{
  "num_hidden_layers": 10,
  "num_key_value_heads": 2,
  "vocab_size": 2048,
  "norm_place": "pre",
  "rope_theta": 1020.0,
  "lr_mult_up": 1.2,
  "beta1": 0.9,
  "beta2": 0.99,
  "lr_head": 0.0149,
  "schedule": "wsd",
  "decay_fraction": 0.342,
  "max_seq_len": 1024
}
Each number is 128 + 24 x the weight over its row's rms, rounded and kept within 0 to 255. Layers, rows and columns count from 0. Numbers have three digits each. The size before them is the row's rms in percent of the matrix's.

# layer 6 MLP gate, 192x64, rms 0.214, rows 176-190, columns 0-63
106:103131144122122150143098142131143157136130074138126103095146140139100102119086169119170130118136143137117146108164123113114185138145111185116155149091142116143106131138147085107125124182121097
091:104132107136141102144089112095132080127182171111098173095094096139124131173096133101101122119157121106110133124109133146141079114133108124153153146165113111136110161117124104109153139114136155
102:162067106139146124154104123095149129125163148146096070143165060134111130131122140153135146115140115136120156145112143131137135163134132105137087128143133090147132095146156125128165157105093128
104:144167108136099132115066162105122107119133093102115145087123142136136171163113138130146102106130143111111114141134109167166123158120129125131096141183123139144128095153123091140168124172119093
113:146123126119100093107102136118146163133149114104170133086061116101131156132144152084151153133155123172128099118100126122133102122088131116136120120195126131141111136113141073144127155122136114
095:139126164126150086086093113116129127136133165122105097134114110121113082159147152131097133145132145147155097170125133121115160103141186133139096141073098117152138113164144116141107169103145125
109:129107138120136121136114131123142111109106098124112147136086143126110146118138127115148107096127139142120124088121090125200144075116155139123158098176115118115107072152105088134084133143173124
093:137123072138103085133064137111119123102115104130130097084098094120129127110107133096126116091117138095135083144144139136165124090131111183102120114120149143117120169162110094131131131123122123
102:138102152136134107117149141105152123112134164121147129130129145106152122108093128111159123080161104144129117125119108171169088151101081167147182169179112141117115130136127104117122140160120167
099:109099142151120118137118104087115085114136128119129135090155108172168121137124118117137142161152114088134096116116069128156117149118103120117109117183145157166141124149082079119146151138121146
092:120141116145115121080102098125125143093122086139090111124122103128124148103109100131143131079156074183177128107102158130109157126123120122136098149120132134098104130154111099125107118093096091
096:133143157121129110125115094101148123162114129116094142145112154132118110099147142145147102130147108099168128191115115094136124160136120139149142114059137138144092106188133100128131140160170109
100:144110102136108115126149138132110125142144114109165149125095135126126126122126136093128135177150166105143143179130114144137093136132120167124157125133115189187041124121133115125110131136127100
099:130089146103122121147156084122139137129191093118103108128110149137090138083113112129117156152174150139103111112139128134177112130124076087118119124132116119128194138147101105137131135139108134
096:136136126117124157099126123145103132109153134130148103101120094104149140136102124092142117109153178143136142153075114091178107093110124115079158134080121108101114116080162112115155104142136130
# layer 6 MLP up, 192x64, rms 0.219, rows 176-189, columns 0-63
114:126111111110128152103111178138130101117133117087152158143137139172116158118114173153126132063128096192153124097120136108134139130139127150147143100127120116128112162115170135131110115100076145
092:132137122127176130169160146126125121125152148166120113140130172114154100149135157124140124118096129089093110117097139171128108119125124168146163131103174093142127148169179117147131131145150081
086:110134171151137111066139120098138088136143093117138166111126125132102103086106108124126134166141173102126147124143121134091107135109098116086149143109125172160099133130116123088128109169102145
111:155140121104076125150123141109123098108118144130123111086175158141105127141108154163129107158114094115073107107143101092135083113124134117131093110179132138177098137118145131111149145157133141
114:122183132130165091140160156113132136125173133146135164138127141087097139165124159127144154125147117128169109140138115108106100137136165138150153122099155114107073137144074114087134120130154113
090:173118132143147060138128124150149161144117124143071110146131128129145142171102126128109126154124122106126128167146132104151141080108165160165122103095115128131092100123114097107106136111099164
096:180115149126142162128143133161132154091126149166168159142136114097173064128112145097165133129142119121131131101162163097145109093133132131095114159134156127166113135141151106116121143101146128
102:078135161141165149132144107128138122138126103087137092109154121122086132121135157163112105149162197118076142088125140142092123139147118137121102115164134121120146097109153138121139154130158159
098:132085131103155128128131117140106131135115089120092125144144087145112137138113137141108139121135117146117179137168153130123152145128134196180129111099132171123076176155112128108126161131092143
097:099116127087145156110126142159111108151105087065140126130097164111137132151100174169144129110110118146118128128147185122119160137140160109154129139087101101113118127123089112141133119171110121
091:168149080116148156170128160075129105089114117136173101148152076144119124144158128145117139155165130127144137129142113100104118117088117113073109115125099152129154156118155121130116143135111137
102:127189126153120130123091145127099091160132148152142088146124130097101083128143173157128089128115100121126096171117133137119108146134111105131087115133107151127190132135130153147106127138132083
090:125096105146108156143133090127106117152114130097160129146136096128128151158126127143146142150135138192118126171110085108153082141094094136068114131112148142125137126135167141099104151115103091
094:128155135128125162087152111114135155110139140115186134150134129170108134171167133147129130130126120142101117092148119145125114111173146089130116148122192076128126111139151101141175141130094148
# layer 6 MLP down (transposed), 192x64, rms 0.176, rows 176-189, columns 0-63
113:139102146110145147122107155149124143136081129170112146152141118112144136132105103104118124139112105139108186143164125142105126115143128162153083138150060101159081165118120134129143122139078143
095:142112147118133135116111143085147129165134109120086146118180119115136154174149139119113148075091140136141100168097116089101114103150072140159130108145133123108101109088106161117113118122136120
088:111144107163152124149116149078104117124157121087133127118133111103136140139084127083138116102173107132127130100110129120137145143123041125131117134148164154124157115108153079142137132086119119
111:106122126111166126124130139121147132097137124116144171173122137138151108156170106154162136104108124172172105120156146089131151120142135129140135129101092065148150119110103139168134098108171151
114:133091163101125116135158100153142147112135132144175119125091155162130174084171105168112104164098121106126122122151156160137152155110125157154130122114102166127137125137155100127153143140163101
091:138128170125128124109119130136109126141110149148123121171128111145124130126118109084101130094071112134133170136160178093069140125159113146124055121131152156130104149112109161139123130154134145
100:136143143112144079136097101134145109122130116112146094122167174138124137113101110116109162140081119126157058123128116123093138143112164117150146139120178145126126169163119132122120182136148143
104:138128141126107153131127088097134130075127116142149153185155137158129164107131124163125114119160173128092122147161116136134168143153116177155119134111160100135093110151167117129144161126162114
099:128118135106122136103175128140135135162160108130141116124164131101148148151140152166154088134136104111120127148132137134131109123147094102103210134128077143100168130107160149117094162119155106
098:114101140111103105134129136112150148130112126120092119146142110115136111131095164120100132111140145124079114125083143152117127141105131123102136168138136169144092107208129085110080172112133105
092:076139128104131138131133097136124109148141141116131101121119149154134070089130137086120091135144107130136159133134145160113120136105169059120167144139121085182142135149091097129147138131122119
105:141124132112164119141135127135116117113109171123132186171147112156134126107120163135137162165111145143090191111135141141132106166125141129126146151115107126155145102095148106078138078130123169
090:120167131149144142135092140145156102127091184134109146160139140102111124102093156103101083125098116099133111096145123122141143115132162114154136120100147138140158141078118141159127101126074166
097:176123094150123097136144190080157086134148154122100149121139123083154094136148133148097139128118083118103126160128119131081151154134120157141120159138164125139131093117115123116107097144126128